config.yaml
activation: "swiglu"
norm: "rmsnorm"
lr: 0.00272
decay_shape: "pow"
steps: 8912
Each number is 500 + 50 x the weight over its row's rms, rounded and kept within 0 to 999. Layers, rows and columns count from 0. Numbers have three digits each. The size before them is the row's rms in percent of the matrix's.

# layer 9 attention query, 160x160, rms 0.124, rows 0-159, columns 0-79
151:485552546458569507581527544565510436543536502594545473453537477467414512535477487476520489530468475468529500516412453480468490543464575602423486533532483584560481578399462425490533399439516422528562458554461483543418532494561505571562626648
101:480466434474436496424503452434530557513449521416421462545467534499573518487457472514502532478581555506467432466562528564559488517599480356477599516494583496461450489621543558425524513590505576439443539470496536525520521523477493471415411403
104:487484460424437474489541457489580563502379465461460499498459504513600588491472533582513536571546521498472502561512566588526503522508520397575497545519462465484506474586547511482504520467512659452460501508517512441495512544506484486421448415
086:521471523423439440508474451492515545523483486454388542555464484515552525467468455512629488534471571522396474513533548497460469540514507385453573489560548447502463511618545557346485496570566561484503496470564583522515461516425487459445501495
084:525459494466431434464493460428478523540444434406376566513427567537567570444470473417583486530522529567412470490553537530461531488515521401478598491500582481498499457563553464424507528530463518517454523476537581512495484575445461436468479496
102:483551490511552628567502482537474465550452485610563552463530410452428478496385499560490480480521387540603496445441508481428560545472475611450439559555573441577472484441504533485571473487458444499471546445541485443475446516529481528522527491
067:506513461479498499514456523495440404606403462480441529537454474573465476476461479399530471518547528520576517443468452456485559476498497445429613574569552496502500485463497475511508540482429418526591528500568550495436585534504495539475573582
096:555502477539526450450459515486526515498498526440509488505529507515426469502577525436513481534547510541589519517426404474536576424492505539403511458501465588547488517450511484500539450497506471543417538464527475555427532463476472509549457527
082:559482481440491518402557444533494511445392421507519486572457494576498569496472541473514456512527536616495457511432493537551556527452491548513528528568458419589561537431489491503478506527409549557445488568590508546520440489508504493475502481
104:557487513443498496442557491396442507535493517478435527557468487502521584511508607462455490531506517520493479531537535492554505491445481390507532477527532401413534498507489482495460459513495552538398405517488636510570485488483430455461461465
115:563443485520425473423439435466489495506435503420384533565426517565590540460496519433486443483516580533436469511561520544541518472538533394589562483507531444464521457547572493567508531506490513477458497442546561488511527540455485471425500503
173:516585514544578565533536499595504487475552551607558489466538502533360404468526441530561467464533425515546511464441528477442504513438525550458459524529480491577526581408488511524525445513526482490497475541579422507443472441553521613576547572
109:463497508503456551497418470532574516500494499556451354415522475489474535593500489606514594487395477423485520446527544493519434544570453631579436489594441476531493573546463545451441547543509531503354440459500506476575494486442507453540452522
095:480498465435493476494475444486465453370543485509465489492364538455537469494447473433473537509460526471470524457485460505433550477519561600481472496413475523480493635608484504429520453554470514404515462563400442492440554458569518547522593497
098:486548508459549466522456433512489523578646509471600459461549490487619500509571413546501485564494515498507504418464534473514495520501592545458476474450525429506548468548442556459501491529515505590479479520490525525488473465535504487498468514
117:593472598472497463526367519558454401587487404478456469531460517521486517497531463388566428530483443584479549548410512509489557438463520510528469521539480473567527510444478459461478568491593547528402490489628425500464488476483532525491540484
147:497503578473574554536503522554519483479548521582576415462536444485407454530489466531582450483461491517533487416438437457520504529523574591384498531506522545474444539463467513415521439587554411457531497540463468616489505473522595566565543556
125:545495426533435491510473475477430522548406479380450573522400510504592530505550531463460553509562499482529496534538574511469493540533439464578521539514514467487528513610565509557458542454466607512503475468536555346477544502484439438459465464
096:501554498559586514478523554472460405509528438555598504482502541545447561522492546503452547553444481496573565567482483440485521453467516655465445470473450548487526551418413462558474466438478480456524517537521436451458420503604510501565504545
103:489461495504395439456476546459508511433367478420396520526462502472593523453471502464451551529537563511473469580581567523470445465566432407514549521451463476419532473483590548529519570509473592466467501461545513492486506556438455432417488432
104:502447461455406494366537523418443518486523511411496512518479576442597493475500520546386561451522603549432455595555466514506483442500480464520534503352527465442500500499545540554490537517480511495452435479479487505474506448540569524465427455
082:510488517527508513455438477399494464496491547431548491498449482428473398386506423448450484578501463525500485468442486434514567349402566556487478475491534471572524447464537506423542522534388519594546512503550502520429527426563603488551535492
104:543442498533392440465474503445554497530398475375402493527432511488583572484543479419529491526538511487428465516561543585505496463567477395563561507487503467432522489597555521525482585563473550522531509520519557498494522514428394471426487462
107:535473521465462437453455544524564514571472359466514466585424450485464533563435523570562501532527455499485449593523455508503506528460472445549577580538467471525405577504484443492532454542466535448479460585505482631481499492478408525527552451
090:518474530589433518455510446465549498467435553453402522495467486478583572495563545470542439515457545482433524462541544597438471387502501425559455501553472380430550489580559643516479552524542570525511537459552541422543528569486506490424581521
079:547469552482529480441482478545484525410479468450523655512508514509487471498529537437648445531546442482596515568502549468418513530583494534439575452517481559525476403457514528535546517476518504519609586464512366476355540514474531518453493580
078:457482479518471497345454541431461468489500459471506548591501524452531520487496508498471497487531414520605558532463479404479515504483313531519542485456569515528514452420523502554454511523484473568473520401454521571463430540498388463511448398
078:490570480471488517517538536544491497512533476543530484504544444491441430446514374571595517472530510515499499504435575469504592526460438552374499560554527530595500526456503517483506477544477506557492511490590493544410472541538439614542524537
104:495545499584436458484423485504567529477608501513540540365448432511445469513542478555572532539407496454594469370535566468533424578509494536443540488575472504504567480546487528421477500517517488557509529493471594529554548430462417524488535577
112:462494540553484506510546537528563573444451521490452537403543477502481532491486509561505524519519448446510550492504447518437417459497526504485562422494424592490430481506502451472537517477457453442663602496442446525480539577403515493525509489
116:469474444412563384463481440553507457457424422482498405494398516497436527458501501483494486449627528561556476428426430498578486524559558428525517567524529539590454534492581510546499446438480493428522525515417450503505568561515464566490535448
117:582499476541434444512480460507549495574485451552378375529497512496508564526512492476507443520482432483549475451397438493572448412540507454507520571579550443444524444576481486448435473548481475423492473537550481487466536463554503539528592533
066:590515459443452412506516513567589531451560510560469401510539551623479518503487515511553400476530426502502432516456381533481464575505524519613582564536442526551498592489502516524518484507497506507456350549559480514498541532523449486527544536
081:433492470564572553461477418478430549490545535440493526550442498432600538481520460577452546509534493490499546481482577499464521439574531438451494414479574460445503443577522518541521516544485500480526580473506561553545526531528600495436446450
081:427501485549555571447502514457486562516518492450516455553455574450556433454563499543477591518514455414556459534536604486491546416552496497405428440510528485484530397536495505457491498489483552408489523441541516483563512462514510499493421427
099:435482411461454486525496411491577501440516487462439482489447526463600580509461439492477493486512566444542464463587476513530531484523593432439562445521574516431423459611547493488525518551506532496485555481548543459546511613490548451390413456
098:429448458503482500495478417486553460477461523484440450449434480495507525514468450461503449514535532441515496451552437529535501472584565432441497513590580505434459428612521468513479536515435524487518540482558528470583488637478538424418431460
114:489581428502470492509547462551433509606530487493508467486475474451495537581460433515534530504520488489535491480394545478488479555458506571547441517526529540546525517525494528469477418521527448405498555573463486522408538479515410605582482496
075:536438418524468477568475516536578422469482501512473537547498459544501551551512572428537418614512519600587467477532377554526448571579515539493521534579535504433525523483525474475510538445490515509536552588566523567475517587430496456479534466
116:562484447540511532585404514570512445446400514504495672505551438532501515567567480462485467583464530614555439473445407513480501481547445548426503482550430530412515534455455531510556515446478568471489592565556527501503501493481487453520518488
078:542458492400528501514528513522567424499446530453527485475514443598442381454574536478570436551445539575515422515428534590458469486473462552549437515602452474446505535514465543478477515505492622456487459600572442585473566477422497495570535551
092:518416642442581466478507518404586427451517534439511542421524391572478404480569573461512471521528559558461496527477504494537500474537454477501546511453487512426500569421475566457493533509488576572446481512616526596510577530542480476528448461
122:556401484468489538496473529479576437484466486444460544541504476520532508498478533501558443503472572540463439468526465529510481490560476514489507460600512529407463446577565445515543554480537481494453575463529555550479534514379503474414485465
140:441540446507477526486543452516454466472610509531531566496469504554456491594472509534514452419513441484590566504424490511476506555470597450476447515509537488589556503447455502475537558541569476462576529556486400498435446572542522577504548552
114:526510488493427441525461460583514436483442558435473457502453561483515493518498434632543497452520541482507425527411459467454498462492474493542493427536471437563479522578477536512441537493521527387422430478532491546491572435434460526535424509
126:563471435454584547494498575539596471508513476550481426515462438475485480458520528487509491504455469548437477447477520480486512534530493560525489583460502433443481511606482501479413508445422520491532427538392435504507507511566570451561604431
123:484524596540469471493505473443435547537457471532501526502517612514583533446549465523488574477494522474340516438615529502500499422517537494481564403441492461477543494481458446515486497504616572565473510453471607482515420426495460426479483547
106:581499541527504538622439544578466518533480478523519521537498595547553459550536451488525486430351605521424520467522504516446509471512487541496382454521434540411497565437493535565525482420598534499451481476485542487536506397480478389491531562
057:499523482424454475501474458560556429550543592367504523533540462524510614559520548551497510447526461518455480430487588440472468573526564477454562488322434468541487568545554474621455523580611604500504512458440463513464538542497540469484472518
069:461479533530505473408477567487545540482407483498501491507519557486542435467509566584483563511481547491543537550549538501496495472553441459449373430542581544469559470492434577433503459461435490530528459474504495509440540435521434515493450444
099:518525545513502512480552527583519466534452506542513525514492507541403440494480526466536490494513517534493504495465532562532483462532395551521453583484505463555501618443509596462440478491464498412539482503509388451429504430477388490601576497
084:470480537556575587453374506425583548439507468440526450560493520408615435437467434548465541567500450490477461558547481434503424505467480471439480479490522444416483392501522443558551539510555516500424460452534584538551468526460608491478475477
089:509477523580512516460374574447482523472475558498532471559507537462481425399542476499407466506466508487449510553502518463482457474441392470513493430414534418424453525503495573567573502490435569539499420426516512505589502425525532478530535449
100:510436458519414522512420478535562386482429520450509648501522493529507521521544483387435478633583586542550464511542431502517425505582437489492467514546465559426517521558562524489503573429489531445503533532501531501511484580483451495493514451
112:490403532563488469475483464437609478442474445515555519489508522584560482466461541548527438515493508487460548488593475534563492506559592515422524460515498502436497441523509451543540521462479491604490479479470511552542485602460588455362488486
114:586501499528523556492415552564507509519521559481572472582490467439505446516512503496470494461506439440530383550516493489552543491418523549570471550445491453454373475565520424456450539504393435407417472480479507446529547449565482433520540426
119:464461462472468460439563482444610409492446456484481538437524440509545526516481544533563463555477554505479552461465473554520470467594527494428525450616521526375504477509495453526586499437592562611508528490469499577453517661410577545409475436
088:520532464586470518506523418515533588561552518613457479534408543434559539463507463502497544442526381443591560537536503536528504514536540434481506546440526462501473511465564519570513455538532424528449487502420512400574458530502506547457584503
090:436511596458428507398466482504488501509500550505449494526528503500572512411486454475436615571533531484402386591493528495479436421511467506538560497529503479518549517606519503587492475546523538500402415387544533429568493495543427441555513455
088:460510468536488566564454453516461434504426438533449525537415513536587556531493464525559410465471508523562460553550427492518559594490580456534389412603542520463517441556496424485563529508556502406625583532566457556476505584455504547481506503
121:516556473466506520484479471486575421447627463579535485442493420463467483512444524522507474554568410432602505493411501532467535591478529479452529524551498516561539458467495453476472539521493402538436545497480424521498548552488566628455468526
093:481534421575445536463550449501518589553473461507420461492482441412575582497520525443446534531584404475659462499519469516506542496548552460441521529520588511478472457547499406482510476538409410504553517502462500447541542579476500550470458387
107:461509513420528410409543546514500458471500494482509445516515471486481600562472503539376509474563465497516502503442549516489418533526486505541512564591493563539449453518535571522453586469489459478549513558415458527460353568561560427516504458
107:412508511452501437393481498433451382444493513554479495485524518531536485601526453483557487464542511493479510521467503556532484419468538516534625513619467592500523546449511534571482567572578511511497492478564542567413507473503533453467447473
071:552520452572488513522539529490508456524518455513411506562473477500517494483514557462513454528530500589474458525457570583543485451415442426534601418531508481508500555546520504357532465354501525450492452555582534420503463463509468557548491549
064:507472464491564459527490444444469434419508566529560514606474478588518446461503558548388359487516592537458516583433464437554558399571555429484478543516520497464529482511496483524518481439527451425441565443526508434545468506527528496420525497
079:390549496474524454454562458388461477483466511458522556446422505507546533498510457548447522448538590435482561589513523429558524546568533474417542520513540491498543535527488408566510474526501454503497617475471444511468472571502612496403466414
085:536437511476494439588511496552557461413531501594526495593494541405481590463460488477494446550509467543469443535486517523460515499485472537541466483595550546468411475498497499446523539542551516455453475525581505478516454486412460498525543507
083:532451495483494459579468514592521479411542499602500499627508508474501545477455516472487422563508474550465459513479501520413441479495490564542504480579513583510453493497572472481515563518617499433438495568602528470542462476448461457515550528
072:442503528448547580407485452429460459502522501444493530498448514558448445399493481526551512489559546442538544481526452494489474592507510499420500507548584442524565519480488565517460481493421466492618486565456481539430540611537613460513474390
069:570418486500608562548445541580477442524483513546557580566463430578501428548457572466575398488410506557508499459440491577516503492474497512563495437531470523434451523494476595444506543551486533491516504520503477587532472533438507486567619507
077:551511487519553540394494616457368600488491503589558556422575450512468431492564543444439543479465454520508532487508537508514555478437506518578506403475535481474462505334468567555530564541504550543534490516475487537541503491477498450620552476
068:582474473449526604473438549589451533521494463543577497496490408477431502501483511454513488482405553574573456422463519500499431542478492606519455430576462371475496553491432555558492521447513486532529479619563480537515514405487486520588539446
095:479534502409588415476446510410569532586399509517508477465489508490562515477508491617557550483465463471401552502460512602536465440506532557515526441499456502496517542470483632433550444549495585575436484526461548613494510453504516526538480571
093:620399518471508560522442532622499488422480530412527577535411444506475507498477560481568481562454549500537470497448517498522478502602488580435366444577396457452435566538479537486455587495482463477470600587535480562421533472399532512448498434
107:419568468566539544469569490472483486473486443489506509459505490545443450464444423534523493527530545514538586422498524465509494515442532509476424565608510500566547544544428535558480487539544552568544539521498434499459483447569432541563550523
098:524537389540417537551549530614445573397524552523597450547460534364426538470560438468396413432529481520526435469557363558472517543433492534528531558488538438443452544552530387556489583451511524543491416495517500439451427510511472447543533497
126:425527479492478413546535526447482513419527452596405450517518501524457540457476539484461489496457499530440548473451459394459486577515537492532589467583503535529534456568509379472544479476460497567489465498524479497454431490420460546520549592
102:632510592587488579506493594640417491524574531490510478574480489477472468572485558441535405412497533524396444547448531489447586454429500527446432510437470462448475564444510504537472510509438426417446501469549475504498485488522529419544474501
107:540533554588484553408476534555435575582624565568552476441531511507515399482512542455471480462426555526524565473510537503480499429402539570521400449408534353451442477390529475436416510450494447540420477482585504464558499466512596447553473491
063:520474461482531479530447470531447465509506508505519507557399532550466438413538450487520410483565664565534598502467474486436547556534538444553520640579494497506562452434505484553456508424544582428528503493614444475496581489544463489458513527
096:404546484456474504398513433449406490541492461495490525425467539505551541517558489486524588476482528443553580473524458480567486474585516514447464541503416519475562511528515484489532486556455521574581605472420481553464577533549580499431505458
076:496543492474521528407466476528434524607427477416455500441523500592493457573570511514465562482494515458586546439558389510489477447533429573488509504441448449515548502496497528493442473501424538541594538467413452524484614479568502514477526481
073:381511495526550484463521440376499452481483470484567477459424543511521500404509485555477601503481546465442521546503511500631525500506534482439528540443499497492426517468502518560537457478471482448506530411419503504419496571466513487470490530
075:404538514498490441488500454416574473514503495514559487452451551463473521456556447528468580516489612465371515516518529493517573495497475462525630489532489484510421547454495483540541418508522527530474505452468497458486516626510519458479474523
080:538460505454561494485530462506368516445462451606524524510538543547498407542469517384405433491472466497546552507534465560517536403492524541531485469609509468511405487479458403540470523452618515594592430531394563537508445494495503470560581468
077:531440484513500467572473528589527517462583528551456495566451562516531529533435493534495459529454479576542469437527505522435454375498460584558506446501485490432408496530559479496534507522555574516454476496482535541536399439441460470527504552
100:484500502477557466566514548499546535391569533559475487516397535426524631484456451576450477440488473456450454500562492468443471494480457464486601509490562572516537497444572444566521502553572496509433437512493558477519394528495364479508492464
085:558461469452570451647486576542471494536482439493483486547435498514450450458492494523535415551466455579506505439408505656478555493499472584517513476581466523452482457599522461475542481440445596548458418505492524552523464527447496450502570604
072:530462519544483473503492489561487460529516495482519442463401474502538502592525467444443463437543523491591524421556509594430561515417363530518538576443534448458485412462561494510513501481530508448462473408498597492551474585521511470431542454
079:481517616333498544507477594438501555476597546532487505514502535477531556490464501509440593351524623372384512605530412562512485484479522461521557550429465412475473488456484486637463488533506405499488392512424549521483445534543432444510515490
092:589464466551534592566533515603511538461491494571547471537518387481434475540458521500551322506458490589523474456459486541471441474468541557511443491566524514448504549547409464559475551471554498485519460596523452542494417476446440495596586529
107:496468409491488469510508494515617434449512486499535495490405451484437511657556422547503446451535443517482519442543463624504452500497464507494531579527445589439566574597494407518512499553560491514481468544493504561481474508593359556470566467
096:397468471475456461505558439420525469523500499508510477562491534476568549433520432491475450522601424438552495459553495474510513506460420437501536513501577621518525375504524452530565522496504537484490474459510605453572457556535434548443486488
119:571445587510499579501451499598523451495497490425533593457486439507524452587481536421513544467511547445536446506395531460513465544562436520520466482462424426497462571455508648501471494501510424473526586485458435544469591464459561518482493456
108:555538492507487476480443528621574526489644526530612492489532467490543508573499562470471517443421559589499486567393490465491522603487582544551477504439496398470537603440513503489478522539464434546452463476569442551383498437558507514537575598
127:465503596492534459516500543525521405414539479589600452487599415624441465549522460522572467452434504524544618507436461456461506574482543509500444475532487578471513495487377524464502564511528436520548520516514496581436526526435597609540570486
124:515476427459463462483541438485475618569402500456360519531419554403569580533449487546431493577538510534494371499547550542566513507527513447520603485525541433515455489525592459463532446541518617427429521571487573428576445476527451417490437501
111:473516435527485557409531422515420585664439466467410448497472588417572560501451498534496553572524525492491403471537562528473492475524573470520556514489544445511501513534578483484549476538527580449414530540456577447556431479530489433484443495
097:539492426451451479499527454519534560571416490506377508582458564398566569546453482510461446601563513491516386471507509510527479496550587406502560496520481442501474510554574440534541489499511531429490489570461545465558474547482422479495471568
101:524477367431455455475515417502468564560393425473378541579414543403582565559446486478493459590565518517537378451512543514514538525570532426487524493486512449495470502560594445518558485499531518457535523584475515495519463586443435458472451541
096:498535525494449533508608572499503454447474470491489532531466529514431523488452505569556480474520446534516589576442510498556552520456514504555468514558477546537530447530456541407508495502494464510502607495452351544373535433519562545424523524
078:515494373399464448551511483501483456486394445521421573437411451444505583597488478498511464540451583534580465500462468518519472558555478516434457483545466452527531509565536480489473472450539449588582578619527470514453561496439444573481425596
093:536501416561520431476415588482481396394444561537543565413497417533457464518571575520552501503488474529572547579398509489509511513544473588424504449490439534432515544389553480507542552457600480469581548517471458499558575500444479511527430589
082:540502381442485428512502515560441544449424501514491542477408462514461475533556544451591494487392508617515536497480540516527524539589472545488530468539385388577515535538539481444513559454462553570505511516456433500495543540414517511504470571
110:546491466456378502497489477542525560560510500441566525403414463390415456552553603450433607527473566488524489545486565498499566579512495446487457475430445350500514582529528532374490602501477576548497469601448573523575546477556435477514449504
099:573474419510455561587418451612486507568471529446412512527405523462530490534450516458562433558524540582585442449535463561561484514568521469488531484513444419496467553607555418552574471484490517480449506531487611498511518561488426463423488542
153:505532533489572557496501499517480464463555524570466496500499488550405458451534490520532450455453441530516570524409541454458502540451542523494448473536484522570506565378426514452478435459566444508564493493575350518440537454537531631540539584
116:534474497515491499500504506594452558504494533474527398542476485528446511464489504513502514427506403527511485443458474447588545476534495432620499550479442450506449537540530533529505613576514529408420547515420467488447493486434531416549512535
119:523457474485541585456493518530485536483495408472602468498420520408569501413487504542573503437497538528504473495379453514445419482429438539407450549463517466475538592598474523569456468546458466585501495597426467515515511495552520491531606456
103:522518576581457411573484538497539478465504452496499460554517495566526461554526451511557452564516560517423482507433466581544413431503591481521540461470500495448494497506539536556531400561447531491465466461537470533457444503430558407535506520
108:594467587515526483521496546564423449491508450571536470589470514602497487457561516415603444426427460516507560529447481532531453433483516526497492496540485515528481509440530494470568506518597465465420518426546477490531503486447510466509560604
121:587460571447527509550520532550583535407522548522557448529561398533425521497509507526444387461500421519512490526465470466588503557475586416529546492466501506494414458425442571540479533498510471400479450526468411535477492486456539541544590459
098:489554458536464571455474431447396598629471518407501561484485561414565437483518547431482578551548556420508468557502595481451477452483487510492486517495509527536557521528560480523498475495483567556440527510503624452523513486552458429453453529
100:450526588588537510425466558468486482466557499547598472413509460544440454496563523430507589461390503544461623557473466464404521491497444520466406528469471565501516536477419530507447505445487458557516520394528493506423523519516560560531556461
101:471490410541453487464484447484457563585346482463453501497424544426550532537460481471504545633505532474464394475539581498480490470524476476452508501529538489464464502444597502485555433505507574479423514479485625460583459552519431431516412536
084:450463414515499525435422477450462493506367501495550450484495490544557508481501443519516586547468491439416472488568568421489520491549426468432499427467467454495512553481516507503518511475505509495451449439523569515561503524483482450537425542
089:522468460468428529526450572486473329423402447469517567520503418495505471478507510459496470537448473515557551558400500478555478502511478543502459419492415512499522519554497467508564540419516396501589515515539365543430578518434480493510535538
098:552488425446446505514475438535540584554417434484434556496431504417543609559511577431522464607547523462529397444559498543464506535522483493425551530499517401496488565512598480540484493495515508493494498562466601532543503512489434447474456537
120:512545448510508532382494429605431537583526518544449415528498576457567558566399507509583522496518496504562400497504510536498492490489449510539570527518587443471461566474584459440565494582530552429409477532517564452572500492527395413521475496
114:548476467462425573599524522550619507492413459485476553486459376403493561482538629502561476604547517538470487469499447551467488530478539491447488505480415442511450566539476527539492486516470458555520509613463459555469484556467505437448540550
095:546453653456557516421443528471496506444449584498546501564634505553488437473593555474529450485509395520607538564512514453407515476494508540526517548467477622437504430366451492559440515460544490483462457413465439478515520564463507471490590534
077:505517473484502454386512534402490448533472439477565470506508544556510505480416490419503583523468587518483474553512528515566548457518508571543587563433571485476581432513636508496472521547414533524425580460496528557488490527464577420539410428
086:520542512456526448525535527545457463548445436555489520565492543488484496495404484588606397501507472569518452544395569475532521536486543523456512465568507464638490513490536476435633396512513524500541557566517376525420494486530513570537454586
130:488553474529467532424391480506588482467518521466483482455591431522449561500422508484504486521520358548596440396502548410498517460558498446508569550506391508445602524582530540515521552482537474473469438454504471499428473504446436522524497466
104:455530436477512441520599408437462463542492442493470442496535455413574573489492485593432454596589461454502453457538466553417488626526554506513536505497552560437492441531452439451484457516386506487602497580455483463391499541440527497506578476
101:527476413460567411434535444614466510454533568486439450470440577587510533521542543463466401414515614555568469415447553493546462482517565576577494478544544525475491535514588495521523440425443533493557454451423491375543571581464449451486492468
107:544526476564437449506530504570463454499520512486497424485519552496448493469553585474442451409560484565466451507472438485554571527477495531551474489477536564486539564535503459493478443499461514454557481569513431396480592476550463534543468529
035:530547469395505498528492502486467486486480490506484537432550510574503622430439470467427476599480452488501507430531563470403510426480505528475565518576507498497451557561493462454543565504514522546454520553514557506524439555534483474513462567
046:540460476528528541512432495389539462532538411516469508616453521452522471423556524574479550572519568536441453603484437485451540508453443515575547485509498526392499456461510538563539523430429460488516489480563571545540502506470469490472499411
051:501514486532506533503474567460550491518526412459480526559534470501507431508553553497388520513486519522526477499512564567369517454521429551550507542489490569511562485478526417524520510408452488528473611459571501566426518540451405542516481425
057:456455523443494507527562488446506518507540491498419484512441575530498514414467487550489510524549469534434535584500431450596506510514563435454537472467474482532552529572588475475561442541523555536480463431432491502520508581497488472402496520
078:457433482441485448513533448438514524473486476495424433507496533557507577360397464506513487536528535528420488521493463517592486526532490456504521522512524552476530484522585452428561461549499525513546495459488563586503529563432547451429453484
098:473575498520574477521545508559496458559534469561549499434476424490391495612459499516509443519453477560497558440395541518491484536462601477519497549547469496589494580479417498464454453447503437491536482557490429492441494450559454589572544536
114:481390456443454464575555511472567487494458486474499544498538491519505498459468555441572416577540566580425465530512455581538470490560461488548549462569525582445496435545582504409551509517510512466520554526463550562459511565409494446423450497
129:470422449462452526571565532490598490399475434464551570576504438508539561467452485538540433566575588564462436468538454547472503467574503491500570504535508587438519400546545493508515524535523529441524588533457544520496449542472497528439444503
115:499425406487490523518539553499542484444466512416530577478542445505480515451437528491493452589535556588433422510461559530467484510564498480552476483596467545467505423565524458463486524502480425452505580555474483544387564488410516484417431498
147:534403491505496494582526543483582415430443461436475551532517466519520474465465540496528455544599580610420421530463509541553492529588448469516485448560491563453537466519547503447496499492526553487444553498498513631444475574363503462400411409
144:513421462518441556514534548456564516411519498441515586491512496520501524476464548482482466570530549530481482516559484558479528461601477496499555429539489524424517356555557470461507527468472471456489546466450562543460539502408499472380420425
104:452542479460525526498596534442486533505504522530589505456534534474456476537454460541513501473461518484473573443486504542365477509466475526446499538500581550445577474499405635499464503528519486553572479549449475428422474411553475575538477592
098:527507387570447582510552501532468454377424529446512462432565468604520511502507540576453481530571480538465414500529530620430451548553488420491525509526437511507500532490538494563441560606496548534477483488525394546425532525462527541478467490
096:536536391563526550526450562514461377491489532545473465491578494473517399415530478487507554453486468557494398533467538515389517609481526514523464464585510438470509548580557508552617498452485529480488488517559402504512457464496559522530581451
128:529573588562491498470447458516424561512556495564492482456429524395478469487486554459446503499459436484465602565426555468467534427489577519464546505438442435535458554432506504540494551537504482597508394474601539479463478492567502483512552562
091:488568500522458481485522528496526571620659479612540461444468602381502471485491525494449550443439497514502556504548492525543583434405539598562534512456489461547501400529542533525532382550488468532520464501481611392595526435576534480538547558
035:530493507519502522475516526474473535526544389483506441529549516471494445287521478453385496539506492426460505466433468462552549434546501533486523604437453536494466510479500488423501487510526490428457512517555591454524550368514411506485497547
039:486535539564479546542514518519528450483568548426522470522515513522445479503549540519451506521501501536509542476512583514429522494538535482496507560439526650524563485442466491497455470506583477625491472507539471544484559476387636567521470428
042:468520561533507434518566461565526485520498513542591463392507418528400503566503511394539458485464413468566512411481525536528537572504533554487534578559557579543489510497392474391403541505588464437490500566494539453429501498506608550511529512
061:523475483528457533506510549428483453434522477521440493563516537433539469416561505546397605492585573567502425544513481512462469419463407434583531517454525500410520432482553520587572519480481579474369520421562520519587508545481501447505488419
091:508431509541461496503484571442498502462525526476456485598489517450565470437536498521384573454575522556458418506535438508468461401474397458590535455444539496434522459541574526515578526483483602447411485413487519458612469529495471417483496421
116:478396466454446430579510507457572484448423496465455501567508507498566518440471481515539431518534553505457459494506474586554497451558489418539539464576495539435479439580593462456528517537560562496510510446492567551492472580435496449414440439
091:494408522452447499528450502455536444426419489494390494494494530527556504408507511526516544485535519495456425545570478507545525424582491440482579447488527523425514461527572456505555548555465585512447485399488477556534508603396609446404461458
095:513570529521569490481415479535454449535541525496416437593508486530519477431570458548454462496519435451568532452507406429413498505434511451541462507539511480579465536456514444557531509465446573525534418405555471446569444531526637434589586501
124:461388544419466497552544492426525502465435507501472552475496525487546472475460488476506518526543581498413507560535519576616538428644466499459580438516520580428489449555566548494563485542533557541479547484423557567464511556430483478406460490
135:486550616458524519464471478520438551601559519595474418519453543526549494531560422503478531448431495386581592477546432479519512447448495553503505524463505472559460487410458511554514482504490503539492438449518545455604473475603538479577601542
105:467565525578578490421441492536416501460474487535483446563476495481508522509475441550396558526559473506416532518455499407423468445515452461560484482520525452566489545440489486565484606553547478463442417404604554515529385513560531473545498490
089:482513430528463527532567490431451542451478467512506550445619460504513548447462518575509540562505569557437441479571500512392501502502508501518471518511501526518547385555515479450532497571494494494603585510555543564453516557409561532459445564
085:554497435528537485511445474543553442424519509393497533474536512508546494488508557558594472462502523480661555486473454596426507545424527467479401528566467536487504573487457419444459508478469432511572499507417423534394449527509546501479435471
103:441520531443530508466553429458425556610492517558430440476501547604560518503575451461490553485443471374609517498546415460506502526499461471477528518488545491533527501494509509556548452434506527544518468451497484439577481548536506504577515487
102:478481569494502553470420517490518511463449499467454564548489483409414510495451480458479510551513491449374498529415619459535459448560455526500502479503477440491433585498533479452440570534483465496435421509491501514402520506442486463444453452
108:544521499581503504477422527526505454474553469466504521480500515474489489546481512448521530444458509567452551564372585547525501483538533580547441462512461435488513528495507479541454553538538458521486449510553497565377529495477479547433487511